Weights of a small GPT-style language model, trained from scratch on English Wikipedia.
Architecture: rotary positions, no biases in attention or MLP, capped logits.
Each number is 500 + 50 x the weight over its row's rms, rounded and kept within 0 to 999. Layers, rows and columns count from 0. Numbers have three digits each. The size before them is the row's rms in percent of the matrix's.

# up: layer 2 MLP up, 512x96, rms 0.161, rows 38-106, columns 0-95
# down: layer 2 MLP down (transposed), 512x96, rms 0.139, rows 38-106, columns 0-95
up38 092:601490557558487450470494478480563495503463565472431442456426427407441460455545495512541489535512494538488447576542525576483462448488469540470478454497476512531504529457478454389534487484560529408446446501580540492382523635490553528476433609430480503415549494454585543523508504476492560575
down38 092:484528410519554426526527530539438467522500464497642549489544527462548509573567488467477534501507480436573454481496498523554496467524467526460472520508505473512482540608575567594476428546494448558554536540486519434598484421511468555505477385526615446570469543574433482473410497517534426431
up39 095:405528453486539509463538448493439458511487528502452546561476461508526476503518517526512484404601521540527415602501519401479438465517544556530519489489545501493492463421509591520538439564475570474591479528517481571540413517573461520574518551362507580514550531503472556470590519382500537584
down39 095:469498584496496534531382563530458547491564465511506400472592468539596487556468447506444493507508382530460563473501522474525565487500493468475473582484514456500546489630507390465511469442487489584448506560514530398608509504422542525435450455528513456464482498455424484462439473535408490458
up40 097:518535510495617497496493489490404533475450385519501530511501390437482361469543506465469492490460524523529550519459506586582523505495558431437473582503479478496473500455449505575457506524519560559477439495449499395450431425513524529411492566511497562455543545540412479468430450587460504596
down40 090:555450468519420437450503544512567471514516501510497444438517534570568588590528438528431455476554445497482384530529508392446577532495514529513457489568554456435479519560553535384579515493428440439531582547513505534536530589500579537523512444442522519531468515502573488517484568444534560415
up41 092:502482420498481465568480371478401516469367528499573474513513486493555503449433524571395457512580446583441522475437572490541533476530509433537540509533534493544463487460401450483565505492532562501448574476535463453545505564575404500464450488547514481478499526480511541489422552560379472462
down41 107:530471573518520468541533552541519515486580537469453491522486541523440532503546561482508540544464515362422522500568477582587457556526522531570432447575474524524510420571556569542465433496476459510508484424486411576437417459523469518442551489525429416502470510442564508488571474386597491545
up42 091:521560512462497416413448422494423453460490524532440500485444470526499572484521384521423476444480485534550490457436484542536520481496519466435514487524454553550493566468564447584514631459430573595563538608579486480515450519460518540576450571475531512525474580540407562512454503544455484462
down42 101:447370510540519506591503493512499496551552497445406500410414454526458481549500501494553621503521535484506491590599479453540459535560442486543509535462539466428484485469471633509550531558550512416445515471515499558455535512466515546493498472578475492467484358462529493439625503487466532531
up43 108:507494507494385440531370442419451509489483531562557503554632511502474544466521503574577519521514479538551468549485605431495630476534486560572542520457474512542509565429455475493600475472536504556427501487456568428481534468546545485433520534473495484596549492504504474464484468438403478537
down43 110:444429521455529572521536503522509587496524483514478404480465495500545491448555530526521505554542530368467521431471570491538512437495524454519511443538592503482434518445593612485451533440552554458494543460479471575568622488495427527606482569430481450520537434499522568465527495548608512549
up44 103:517408531473504526465456461537437571493490480506557591463557548511486496452551477453506469436549484542417399459411537481479447471469476474492590563456458524518608585503434435425527549525574570544426409547556579419461464580457489481438480519449440506463505548508420497486460526495438556552
down44 108:454508512545511639611513504418514473534437434498464408587542429538512458466454459591514430508451540421567512557517481497586464416509516549505464461416546434501385451505470484479464516513488474508540515470510433494487512482557542410553521560576500509464486492592584488503536477578559468436
up45 099:521407528415451394502439514524480416572493492490587472455503453501438542500470497614510392466497387588510551440452530425506492517549503562544418493512536520516505516504420409493456480537493582599498493509544542497453425570543435486483532517493484496468420482485485490437435584498514564577
down45 100:493527498565585549459507513542550504574534514530452522451509441520468463509538523445510481557475485511446508562475515565526501490467435477521507542605482582432484531372547497468445421476456539482562533441473364476502536616584438533411561426444521580604535496475532447419552470473491549498
up46 109:465616470447541436468423382475545437447552515560447559460530443544475548503522435591472430471550532591493569508453521448519488508486427413448440500550509508496500631481436500470505539539622529509547445457524532476506466489486526556522444502544480537556451396555550442537484447511512432488
down46 104:592406594540501478547508506459416516572479482463545444538526487416552487404467566452484460482591487380545473489429494520436569469446487485473539531498520499482480502471491587587537454516418446557537575518489575506441546510518495523433476511502531537539596577610517490473489566444422568510
up47 092:541562614548526460554469448509468508605519485582518551465577481593456492475417535498471589525447534548510449547453525442480577549529507499580542447466546579449519546577387576441547594443510586493511441486468498522490438468454471536467552549575466524552477455502479517508502466584428532531
down47 084:459498486474479505477490587468572607381470488442520421496440577479507556459563499583481473431571400484549508461532522537544457473481437426474573607480530472542495518459558423531510417583479490576514578554508432542429543572594555454490448507439545586498496492522508503515491500448539502533
up48 092:503447486543423453475491488455479495507467584465499402433560415478615521540476522560553487512480477444522511514515532471584470545413423404479378607431492476464446506504456504483562514515515540582508492451580505434492509506505513577452413549534562498571548544570452415566423527510458502537
down48 097:537523559448566590514572556498569539396452388563509530522488493484546433496507453430403471493444467467411552464523452513447571535496563658506551436430484484500506466527504505446437536470510469495477533560511502560526455507541459474506537459570526533535530474436587600506519396543448477508
up49 100:508513521505533488510439428457504466516462475430545456558554378561499516557517509447401371370441529474520504472498587588486494430444478565535395525468523499498499480518506493484497456522518570455555454473621488524443395446461502586474424456532485559494557486501538453580544496451459516494
down49 100:463519457567494458464569542526447509504509463575533581406479485431584508544479527598595551582560510558509536578486431422521505461544527510474669437440451471508499523476585527524542483501457433505457443497509475466559427492496448463396539483499469489544421499530497570455522529445583500455
up50 092:554518504593446530503457444498471450510553444440464489505538425547597545578498433515502451563449445459457454539522535482556566501585442548535496533590528542480431456555461475501484608515451505445432510434551577499541453458517557522497577547545650522565546464494427514420496572456489499536
down50 090:468478443427526521550524565475511495444411585481532427536474544509469456520493516518536535454538489571556509530498536505542532490412529531473539473391527488530537490546533491564539400516530480616545584583472478475421554479567512456427495546386492627547468480485530463609514431524496411430
up51 105:438472555485463467456493507528453431516482514487565542423488491502412556443505580602547393479500476467509514532433523480539514417552496506485491520536593504517484510465437538407566423540593528518471449519565570386476488456518509515509483573404504503420499559627538454436451549518462595511
down51 100:605534535476526505515448500516501490496608420467458478493504421579519544611495438472402573530528525533479434547448479549494455545449527436476510458501442513324508443495501417525430476434365529514509494452450418495534527557544515452479560429541508438563491496439522499492453493528499470535
up52 095:495572473563516510543538501426442588525541480472434499419572478613494505411503561481522467480412630553480447474371567462548509431462475492547479506500522557564417585479552506498570514476471546445525505520501435453479511468467392552504508559500564546477397537484527444551491490555495439495
down52 096:490410556449441482433411506548617399451563553516532514518466508408494521504517432548488567447500358473473523551619455533530516605559440468442513499546542516524575453473516531553482475494517495535568490452525455488526417548571563499452527443466461462509503522519519577475508485494500617535
up53 112:470461441500478422510546513415438452540437501554545474506515554520538545477547466543471429505519563546570467525529602491432484459487441430422531596581495542490580587470376447464538499548524522574399462556483487542550501477468376468568501608432514502516528504519482488548493499588533514469
down53 106:544512539467494424489468512604597482468506499474503462539448449424462399511557507425521459551498476431524401423379477440577510507472458536455507400506567599442542402436443502499463563541571586429521588514520454488474444517506484452510511417497486504468473455483509507441490561565467513472
up54 099:466483466533411388482447505358479390530535469465550570482528357497532501501541470492524496435464533458530552500465465480468539417478516397419512478465476483626503524400523505420525498512517535500541496584480513457474491496442435560491507561502475480447500460539457453465482587519490617516
down54 103:488465603494494485464499451541532528561522480461530355610514646561474465448382450547549527578494466514477452592476476471491503598518508550518493553493471469395465428543525559514520538546482563534456496462471541494472552431523517461502563546438494591554433528493525443510438443504552489527
up55 085:400634520424428525489414441462490510481547523581518442583478532559529506555533438551480460443577544406593457558507484532466436530421545491480534554524554443521627452420529534493550524516475461484516438530496517506540419517494438495455456474535563451465454451531422494583478509439500530523
down55 074:605374503512498406455507526563449445495405577472504574428527463440507496473458513492482532518462476589479530427573555441507518476534542493509498461504500546480424597490445484401396574419552592549507532495483500527477532578501518508561524556442439565515472577463504440457505526567461503564
up56 108:417574561524557459559409474503404516474541537641531500468490511452393467661436554467470543481514500463495429567502484450433510451501534464484535436528511527539528531513432607465456488539577541549492507528569554513495473541581528494525477492512506541576547497483412491564496491568474426473
down56 107:576537537536435561580605540485567454518410510455481482456611470588563496445516451581461464541453481485508627472431496551565490514578445509487493603472487504426504483496604461464465536459428479454430470489495508471500438543483473545503525529514526465382480493461561492454463442423457557477
up57 106:446560550553426446411469486513515510409464411532492389530455459423513547631538472525504564473558468486509471535507514495498569571464488522445496601558500527503515584579480551511429564594558492540527534585535477527499431425405446489442484558463534513553516536573506564539465457503470479453
down57 099:509457430552519462612559477518485483509504571505491509428486523532409489448512418393526455479533497584447469531487453580574527496492505474509486443473482508454487459423548497501567540470424458382481509409586500449534479597620565588458508411541493480460517513498499467394510525510432544452
up58 113:545415545574514480480496575458441485450547490476483406468573509599569520488523518453454485433551470574491391552505505512472530476438475530503480463548531519483539507415418444506481500457560554468442572526415591455435493548468395508523451531501450577574480466501376529471481481417536591501
down58 117:513553473443555513551517418481586482485526466499450564517486416470439465540491529502588517515507470483523570402505471542531468588525534519590473480469518568574388597495588480591553494467470631489466570457564400466577520466523584548517571522435500473450501520475512482564536460566485483482
up59 115:466520526499445387513436499388412504471535546521481406523478441493499493529558535466481501478414440515476442584500595568489521434510531480529492525509444572536448512519514375429523482474569596468477469565526534494494398511537462619461493530418589475546531458550500525492489512448504512382
down59 118:460669496551480479445549573527518500493525522578535490518493474479486462535476558512497527434582524504530554508555597497474497578416385524426449523520542524544507473432566544534522485621480441509469406512457493539531482459438578555517464567508422589499481518415568499526505525505397459488
up60 098:506567561605437559516458449446424383480438378484477574458534509591523510497427582552444548471478493448422471486554514480496516427591448485426393509490424541540507522464542504504425488528461550453517483515521539538482426512535577507549451510464523479564472494475556528470445509527468532382
down60 104:554502421439611485503541482556531605546566578547567383497504469475507513490534392486485478496532533493594518460466522498447586496468492530567601492468536468379499467536445481498485461482505438574431464520489467483482486485427403437426549458541426539476489493514487528468465486446507450628
up61 102:421492514517358506474449446458455473446502488458563544421465527482495455433463522623508528470528452540487420588521510493538514469609460584534536531490455527524474543496463418402451453518523499584456464534493497323477484545451544541522448542417543522513460577519484544537499496490484566507
down61 110:573488446458529520525426504507557503543578560507463454506505386494440507617576448465465411551406482527509521532504432563507463487435483477450525403526510454492563504465465544525400453427520496469561454412493424577430550477466440434496548494448491432564516479547489568542455516457547404468
up62 092:493452507527471472503423484395470430444519465507520467459417515599588531534505557558526510451494485434497510566571494504428523471593421493478451543489428569500598473512436556504489500542507443504491440471503494379450462582485433543339434482465513500450544494531500498596503563523438500554
down62 085:548586541508402486499472499547495574477498496582505510478547510444486449434413444538435484578513524566499434414491491537509517517524520502533561468531577560511372654483504542544389504483421534581518478597458565528527556469466495521461515454512468570527451414532486472471537563558534551504
up63 114:468459537527519414464464460491467474513477496522535455531588486555568519452459473560455500471583541559475427536579513465463570464478487471542403493585427522473469578473357334419546509584465538451543514518458567500481477491522482556482376489476460501466480566515538515503461498575439519508
down63 110:472587470495464488444546559488534443499487492429387513526560448505554436440633515464498464464535399520486482407490515476500511582436475506511545470554465441457461550467531575480422498541510454572439535516524480589552419432481496570452498459531543529499439458570463565442387501449575541547
up64 098:602626434540530431501486477456530406421474418500519434440537492492463511432532529519392556445544527569556533509413530488545478466446497482526479475521500546519436471551454508525503442472497505520494526455593507394571466562589512624570506526463467515467566437458510492576472480462528479591
down64 102:399370536355507494467522529501453611529559497424494498526499463449544546569518523470578492544546525444489458431544447467483563453538495500463527508481525493454478566464592469453512553540503498514464446552421526559444464442489525447438524555477527501611457576544508555519560587464402469509
up65 103:507510541529579467587436462370492473455467537606493495521597483546551506512483570530589592418411459490396463482528489483597543428499490419457450516461458436508543584529412481436515448477418480465590501487506463592476532570532432454474476509517548535491505465533447461499512530534510494502
down65 098:515549484468457612489572510589507575503534509517550436507508445433546430539530401501453440535553421512525511494492500459357525493468522476549443551605402497547570422458590553500476540493575549506538480613507457450589500474479483568506533482499525430467508532429483503522426502548533542447
up66 108:478502499484506537487487469527443453477544446600515544549570554460568490471540380564545434560405473479461422473521525558513487461492615534447496481457542473579604518564479469486473538533486553525362560537547473496403412489476526489420572462550507502512466510567504586513460599515536496533
down66 110:540461501542490460432465480473586490488484514422522535468446445565409577566505463457451541500545526569616587538502401446399466536488457510472558477524437451455463511440486545517547579375509483509605501442492571472575515512533470504575528488420490488491492513605487410534491460454482549463
up67 094:484507556536533417528457462458484533550512418522431468421457465531460532498504476537434441455572484606494493548423521427422447462496571520448525562548469511520496560512505466544521558457522552566465468543606480424457436500456463522559445547389559541501488609482412492371475521577504497473
down67 100:602459434548464552535470514561502488487528474428539503488518502442543437461478566440510547540455490473499482569509439536539531487533383466559534511496538485507512456478477545438481560560506478492473458434470554531467476373554473377466576569587458423570566456469545516509424378515434406518
up68 095:490462469541431447529465495419452500408447517462573538528538542451502518490575508535493363477475410529524557495453574517575458566496484448538553552461552488527526463477546398520595487445485551541438525508629479554543451538422473477492474608509547547503544458435428513508555528441476466585
down68 098:453498527458451496412554468550462476477519552538488559531439413492476430562452500540486539597431475423441529397474498417457470494536546572464540460596530629511564523513427470494496418497551517514543501534475535551486487553518413481555467472531477461591542474600514489527421478519616549456
up69 098:517548468479442416457484505518464557442402515495559529536437477500523511465451465441418510508519442560464424423482587490510584459529502589484516478493524514508542438535400436350496508502483558478462639574469530531428502555482466501439514483522482553531403502488436513413492418557466516561
down69 102:557473557514496508479540569502615393468496557438445565530521544521537556504522528502527543509513507495494508479479523584550491478463588496581515466412437452486508563515640562542514423459575517593603480433467454405521599474497573540481438546400563533506474524484524508475531536488552457462
up70 093:572456482446386508590521608551432490487500471574496530487471499494542536430493493422545450527602539490391519506463517422422554502581506508456583522543458550427513536409522468536527548586505534545542581522504568515487418428519445522519472433439521478488491411484402544530454529497483483549
down70 097:441479456617585576479483444418551464540432494465476468558440469528460458572446469545486565409435396527564475458482550523521499459423518399541479483477543474575500496527428526496422480442519510480437418514556467487549543536494581527496585541510524604506487536544562499444562471554431497437
up71 103:463482508458506529525460452496517482502444475488492524509615457567530514461518546520529542457445497471504474408480563516513443524539452395562499570468532520574589560475493426428469460540415510466439563598480659395479517512472464473541458549465531606613482510506495429556524567481449518527
down71 107:525566489523604449490580510544525453422597569527504483516489442437512503480522497551586417489422467531488486438503454584481529465437515555442480522494563516488370382444486512553542517546506549518491506379453487539534536483496579424423439458539498535414491553456565444557567468518482534474
up72 099:438411542487450506440428483493484489505527524468553410431490505486544473510478471553496409416604486561453549512467458522505535489582467494480487507570562506477571532498530449529523514525455517419553497583461563450501527478506378520559485509453505468525484491563493568398403605535342502439
down72 103:534485479509524471532523449474400510501494500528438584568421490420419463465472464468448519559489562371528410480481447419482472493556579524602522479536484577558444448547489468453508443499543459462436473471589521502471513508484546562472484586507526463511490500458373447484550421485637487507
up73 093:513437535438462518556485526489471458413504488508521545481442511537530463430529520427604532542546483591507538472560540431435442553508424426420362500434451508561493515410520567486511501519441506414455503518593556442524510594489426493511516543487539577401426441531540442533544510461508543494
down73 092:472565528533554405416417480451526555526419506459482538529510478432502505509386558632477504512453488463515460542486483569498561472557607585569613550532536444471603424522470454547484485447555467517547484529392451505520464468488554490532444398509473478543494502491499520513536452522418502463
up74 088:499505507542577478395474514463469507466483526568400495466449461438553491550574452619489464459448514512537545547576436534457556499520491459508651540423419474523526480448486507385479427508440503443443469502538462485502501546520451468533468499556528479611507480558494492404506613475463492418
down74 093:493570511464543526632511560503506534493421494512591483441480521549466493473485528405571474553590507506493409495350585506455447488472513563403424472590460571500513517473527510555500558548577500496612560536401534523472528535510544558511476539498528544456514483469529473588481446515541532548
up75 112:480531441468472436420511500478461476436489459566544514504480601487463511558423482492519415517464443515519492500477507473534521425558456504498488462464562474616523574484445512488590433466572504564522539551561412463498500475486467634450439530480596486509625545540532445449487572422424459583
down75 106:410433501505456499429485541526501633587474468535551544498500579519555459497519574411530441481442518393440536473433524524536505564493606569433514545396431553434461531457492536523442559472470447462524503565456514582436531459539479397514427448516465486546510500483519551491560495556475553484
up76 098:515507516546567440550497546515517500498425454524535527550550527576574579590516448518449482476468529516531476514583572486497480523399588490468506512505443543556468534575517564551441507589573576497546511498492427555545503578494507508393354478461502588607495461488544550543484509431462493582
down76 105:460455462487461520536493503534492489512573480438426479470489520472366379457494533422424503485548473418525536473454498594513446425527423540508391463411485458471516480396489560600511524461504466491457470475552506424430413426447503467588491549549515502433461421500496457494474486470485445422
up77 116:442511568615432440502413514507437405487434491610467554497513402581522447489454501514422436496462553536577487549507543478543525443443476456423429530442549439535490464526518436542575485497540472559535500591500409458436473524612517466483490595436511499518550468551528556498513540517470497492
down77 119:590422522450551439462456468464500460518520540502508553389528547451433533562534463451505527536531466430542516404580544465396443506490500452496457595478445505430498529462449579452467436520457418510446524516508532457451560475450450477527440482639547474561569539391546472419495530515517508507
up78 111:494553459493448472511451495400475479509479457542490517519491494423487538475511483529450493531475374483503426467476537558460537476437509443610464547494491503541482601419477463413612520564511599404539455524515531486479489485515517577392377520503453476554472564515547426558562498432455515409
down78 113:549444455483519551431508521540456505508519536522546397383387568499421518525499541520535472448556564456432457580567430473545460533550507569532535499499448403528510541475517510532481468547561456558428477567446456545418483561477426558514562413511541466504502468476546496463547492446639502443
up79 097:553542439505519423461517493401445547495471465598599493428476482551455548450417446475503464415504539606433499580542558419563486419437474431544486471494519522575517495565509513381460541517517509542463452486521521438547468541556525555456517554517549493519511578505453546367509538459540506467
down79 102:453435567465468518511544510544501489479568505480432516464616426443530490553460589571470593486502442463592474449445489456576459473505569512385450531462569514500449500478427545641467473424520420452467513497524457586454483531516535428506466432508402489450432481480549512527514460566458493514
up80 097:394409501477504454470496335542434459542536501547478573428461430499554495574498548550412602454458504470507450498520538427574475500541442468443463550508453545517482598527538466526559446503584548517545503489540526511486488455482505545461473513504494528504435443525415529372584542525523560476
down80 091:623517524573514490560556563423524498502465454456545439518567499506437503488522440413544464527486429516496441487442459528395608472473517484495475484468536472470522458418452533472509491505466608529441505451442483467534405537505415494496435447585533539580652551498473440533522477542579469497
up81 106:514558507511503530572543451364471476501580519502555487525561442494472558562378581502445421432443520484509511545554571554487515484522432448505486497640533519443483564446466446520515572491457526502519599536477472557498468433582556581575529502484471509460433563523396465458509530491499556470
down81 097:466451526485507443498487508526508473468470527474466500470495512554507471506497482558608538462551510569517531458495471463460481537587600398473485361482538544604552513497538424442433498431487610487446507451595496453529624544477423470422487521498527416529545564452462547511493501530563547609
up82 096:549484528457519453413485498443441535526474532470567409484570504576615534536506501522477447395520484541485439589358526424449472483503510482514448509549558449465541525500559522456505553504524449551441416545461521526512435533457388595512532477440398485412559475548457527528523491571493492533
down82 096:471504492570471533584498496486539485393521450595505514573467479495476540442510490467534509557513536459538539512530589556479605507601453521463569532412492548543468498544459499486591494510559530497524681418592517479527522421597524509460471497584540541485448476424555533471497460545530486446
up83 098:412518504528550434551437403475473426545482572444454472450514449555389464454557499500491500408523468550459407589437499542490546526478478439524496493528519481509491466551389416575557494519496582460527505558542544456445456521478516581515419527494494517600496583485458517619495484490496598500
down83 100:583486528446480482481507529509433570487583501525497486554513546374493485590503558562584439494485469388498483433554536471504440534460486550503466519442493471552552463407563625478531533475502480529443478469491462597559610522476497451454508596530469562421473459431550489491505461473399436503
up84 098:526492522440518462431460483440511406505510473476477456555643438464574611515453530500441506458580403474480466432416462469509549512518499468502512569538595545515547508439497583512437525467528559415471492567474550475441480482507546529409537526585561547456464424527544507545526454516556602468
down84 100:446499523554498536535522484569475489519531486536529596454435583508452394549525488504537556559545561554562573524585489538544428463459542467421478447509409452497471533525566402532503453483529531564565540432476506538561427487516436498561462470447391503536512618461449456522498580476466455592
up85 102:504569529569463376469500467538531588533555542512460465552496419534541567486405520515380508488475505552489532547519488483476478515421572540611506519513518549614509526446531510521540562447599458485457534488528535441594364422501482522488532494414506543598461468479452504488545526501495462551
down85 094:457397490502433531506405524523454399438413481474570571488479586490504531463531508479550490518547598463457418581448542497514551530555443390510517542452518503383551526536556463464547531487466578531533481554525469538380463581480456490523449545536472477467497584478476445482488386488472519491
up86 096:506457608490508395454451385447469502504458498509513465489543568530575542504482485568589586533588429596495552527481510526557482517484486405536538556477541483483520514494508503479443559554546526494417508540521606426563522577561464493559564477458492572439476416490483576606537504506440516537
down86 095:458560463584449507526517544545521606503492588524492513595536458507426551507399566488435418436416529474420494493589493573546518540587568530526544383511509556548421450517507450493508469483541460489566537489488421522420468491537506442416460551529484438536480517500451559524530488538552488400
up87 112:477509471488456532482516513482469429503420472579530533506463463518463523523511406527503549433448573594620551615404569572519513495404502442558459568479513514534528496409527498482522531491491526431460548540475589514469467501571493543491447535549533521586501374566513396486490557581514477548
down87 113:478515569492541521549511471429634545495552580430454364500523475515572466456456579507459435523548496460475411443564477463521532464589533551466519516510574487482472480559508492449454481580402527567436478458529414591502549478392541520539528561440533482527528508462515523518510421472565478439
up88 095:362509541531468437584524490457415407347436526560604567506580460558495529463547549515524507460481538437459525446464566475507586459415526445551531553532399443551506528454470493443501514547513481482414451507458467528526497541491482518520538520417491497432511537496505485455491471494418569553
down88 097:558549518424538525454464441535526539609577562444431477511388534519478495531536474479485514508474507609474551486559539507534482485587451533341428479457560584442533433552483531540534500479443535549543448433491455510472598530532474494481494443541578513481474537485501392488508524583440455444
up89 102:405514472569401475539527471459452517509397497506529512463534431465584474480515516520481571448579474519565499530501523450461568457511370475442530563477526450580510505480577492399404484451498478419494473441566590429490493577532477533470487544519415545552545545543415471565481541555427530485
down89 107:524433487435548533494551528497584505497484515518467476533525556543392457444471497509523551462483470531350436421465519517537488521463511626495379463517572397418520453443467590471525512530498531512475593468457508508481501457417521569486513406563497478519510561561574451480445445478532420465
up90 108:526500543659532420491496459437447460495510438529540563524519464562496544564564490581538509515554541473467464566555554381529482531430512450439497594553435503626479554477456434474485564549466500567449505559445511525447488546377525530495457519515481564447491518491473493449557572574508500498
down90 104:531374527399496448503528510466486585491480448480518463455534502560469451419512404471583506470504537566472483406520537500522360486589455499511427538530526473456488456513486539563476578481525585489550460513530450520499518368507500556559513487516585425486481501405515585542476434459573493542
up91 105:511453519602492542514500445446480484410536420584501471440521455496498561477472566512508473468459483519558537432525507513533442537448451488508558567486524474473529551529428599506629445429652470427507472487634500521537500499535514539449508516578591511503482488495435444424481534441495578565
down91 107:527531485447459519550531519529472540575507456416516557563499468489523440586524436532522524501513587472524526494470512546495545451539578496480409377550503606586470499482483391507397487502392591552455568514466617517484455525498437487523522493454546426586489511533512513625541484505535487521
up92 106:542437502503506491528498434482515450365565373495466535515495482459536525529589506600417351401490474476511522560485548374534535467522411429526514503459471523528444565494439494474426455570505553596544537499454490555449555468491436483505441536501506503495522528464590539498511513542464496526
down92 099:421577535514552495559528492501503554537399465511571518504463472569533540484462449402540516537582508475591466510531494604462516512466513428487489452471420514509481468484601479549544603507561539384488523555530604527513442481464516574486553491421501545500478442556361411528533480494515495445
up93 109:472493519663505488563473513491576529492342559495488441595476518492580556411446561574460530430486487525453423563519547454517516497533467528472548528499525501465551565491506472441542449493490564555519521528481488448528427442485358528423512535475457543506508446516456440496511476478418566441
down93 109:435589517472569519486560512461428469541480454534498549488456458485432533569499463465533481528485424537525575422439471495516483465418466510515473466549462440564493558494454441503536444495628488416516563454594573534452494607496474553538522411447575474490471563456564531459395444514572552566
up94 095:504546480463562440367485492513430390499422539554421472483486604476478507478498520488409460477464491517483578383532517508546568463513416458498543454485549418529523538493482457446463565447450580471455579554515521479431455553593489488536476563499525560533515483544530598438473496542544570432
down94 105:502461476515603564552540481432584479520551503504499564569508486532562526520470549471569534492524586400551460519482526497471498558450646485513524527516459548533464436510513573561510457484539475422527373431433489578524528488436535432495534457517430528440515479438485376544458509449549519593
up95 096:424504486494465373574481461430398474555451476522537530500504471534530483542541412506469501487517425466519415534433516518479575499502547419456466586452545488537493543574352559498516532547615503529482446522514412444521446568408443473443405512415519464540538489552471475462487477500513524498
down95 099:629399515463474533486491432532603486456588425489488490477505463495474515475542557484439501543496557519476625390554523533522493517513447493523467471493541501490494368483547580597572549417461474464509515517458487536448501451583543415580602507518507547492494532462480492607472538520529467533
up96 094:525535591466455421522368415392517545451450484487492458489530542485500559449389473495440430560513521628489503502545456526466583527467529586508585520503455481500473612504474510487576569483499570536454504555598509482414522455486541513436513507465594482464550484575462501497524517482519463553
down96 102:527503409402512519583550601583497514519539528435482572545411504404499497452581604511483525539432538408556585527496494402560532503519487363557435478540497547510504485499513503551497475521457573463560545432506521536479484556485454394502495493517479419578482475447565510493524440468482517485
up97 092:440482497617435487526511385418467507431564439514543462421494352564481497516499429578476446507539552513501493510489509498511462385544518400525533506448491499553480495491488521541540468502579471441482560612515569541510419501524518606472487514408523518510476557527429453415503519464448493466
down97 106:567547452482435515476579592584493482506491607500399465525449542434576485478497577453552513498509490487425566503516491548518490485517504488503443457573589471428481492538498507505484599460450518598455427394456415500496517433483530437583518514601477482559572451410539523507460462517447448553
up98 089:414485577508543504495440476451421514527450493508433475485493520520513547569472488564487451485621571508539451477414490453498457514469438537498478463464494557550447468396444460537460516525447416468527453486491542618543511562570526554378464557552568535567481401518426443534430407481512540512
down98 084:531566502559480434524506498573537475470495518474537539498611510486566509486470484534487561492386353484522523469532486525526589473500532455428461514502477511498497546588539546523485543489575608619499564592524510366558539504468510456498536416467442499484569599413448495527477570491476497502
up99 103:442484460547472524543426409410497509492512445491544501602441532534457494519425468517535427565435483458461392522451434437446458469480611458548525523422483497516536512440432422475575559478438585510422480508553582425493500604537520483521505510502493494476410495567449496454464524568430452530
down99 100:522461510406521510526491534506464549561421558464510528454491465531520432413446494466495493451511575506463472538502551423429507541476378485506429533583500556498508506519523536418427647499547522467510424482399427553475449441517517470495465551461441409518445549448556484490508508395591486420
up100 093:488416592559489463547505601462597559480407408444543480391480492505530572491517494506522495452572473544460493417542524477492556493482441437469445416486504511473496524537473543416468481581499583457506514507614501475539479509538484513535461531447405493464527493452449617572467516595513414480
down100 098:424551445425496505429538446502469504484549571549552446637502450454457448479506471507466569549372428530477522453484491485537544512541530594466505591457503472560514449506516438513494467496488551550594428525426470559449487541448581550507506467489652481536444505586482420470489475445511504491
up101 098:446520593510573470498457542485539445525416516489548540545520527541565454586433475522500502510583440471582472507499534503494512529438517495573483571466556500587485450608476534367474360564541493471446493498454587474503464605564456469551543508448539509550475531459535421570556497492444484543
down101 097:546416482446427602543553532562427567453555507512472498498484454534432533450542514479517485534432567563393575571489485483522419396464431578480585464502518513475480531434495432531561609483517442454541447497473483519494549473551502502507436443605512570515486451495553517425455501565451517424
up102 108:468481586496511471517448480511504460513536503500454490464495426566519514474471469510418534359492545435613384474474516543572528456425507522460445548559473560526533559483475512515523485490418543560547491658561554505519473551487564543507484518430537529554527618480449488515532560547506570606
down102 111:584464394537505504524603547581471569492512554546497608432492459518405503479538486484522536637551460537456513554558407476453452470606515525486465460430517450417465421494538510525511535477584527480472471482477477439480490455466442497502555457579391430488441449519534537488449461440509507469
up103 117:466494483451534495425459514494505450514479531497548435476563472578532483544541447637477489379522512494540432486544543521528520525425515394525512573471604572510587514424568391506526468487555525499470464517493532538457488585495493490529463550528550544479534627439469472602533523492467552606
down103 114:521493412457517571469531585552543549574506447494453499486481510467394501609467514421484470478414506444550444570489572414461502466526466618515552615493438440446498530522511601507496614504509475509476543524517578550508529437493506544488473471471439464511482352509498521540440504508527440477
up104 097:446516434518531482404512558496512477439501491574469508471532518418506514507619573390515540533516519557489502526527460499563593513466456461447601520398595513506457532527551631535487481554497453488508516531579540509535405455524491539436453497529543667518544501554551450484459531488479533526
down104 100:533507527473426542633443483487453493535487468463506481529483427522500522388457485647477431449520459437533485454479528515475421444545537503517377454550501489510479514453474378509505483518460577469531509446495466573457568509463483463593509546453457326510506435466491568474521520484467495481
up105 101:616469523437441463512554486508446463463414424533533527463497458491479583427479389572526481416421418599525459459455487486585483460469443489568475566469526459483565569470468462529457520475499516564521547535475546496442471542445528512515553504524465516550537523507439516527641528397507502602
down105 099:415435515449601533579486565481436473464657571440464502519515448539465477584515578503501551582526533446429529546527551486472452488524585553399420445546552467498432498568499441556521473561533517450448502475537425532556518467511401523534485494535489501445547480525479488567425490576512496471
up106 111:463514542550490505511466453447489416485473509580496468463545487554489388540570383603506525483416447518496419475457481534488434559492543410496469459363483494544596557503419442499522552561465535546508489581510614457494455493523531566514490542452410465433469565527462440522483559468508485471
down106 103:559436471427542456551496537495496507530580496332504531521540432486469570484495573467514401560559471473536519480506513484461481506466525509539474519490444550483443501503453502510446629432511597491463448383461389463511631448531551455496479537499481421406523448536519473460560534525494474483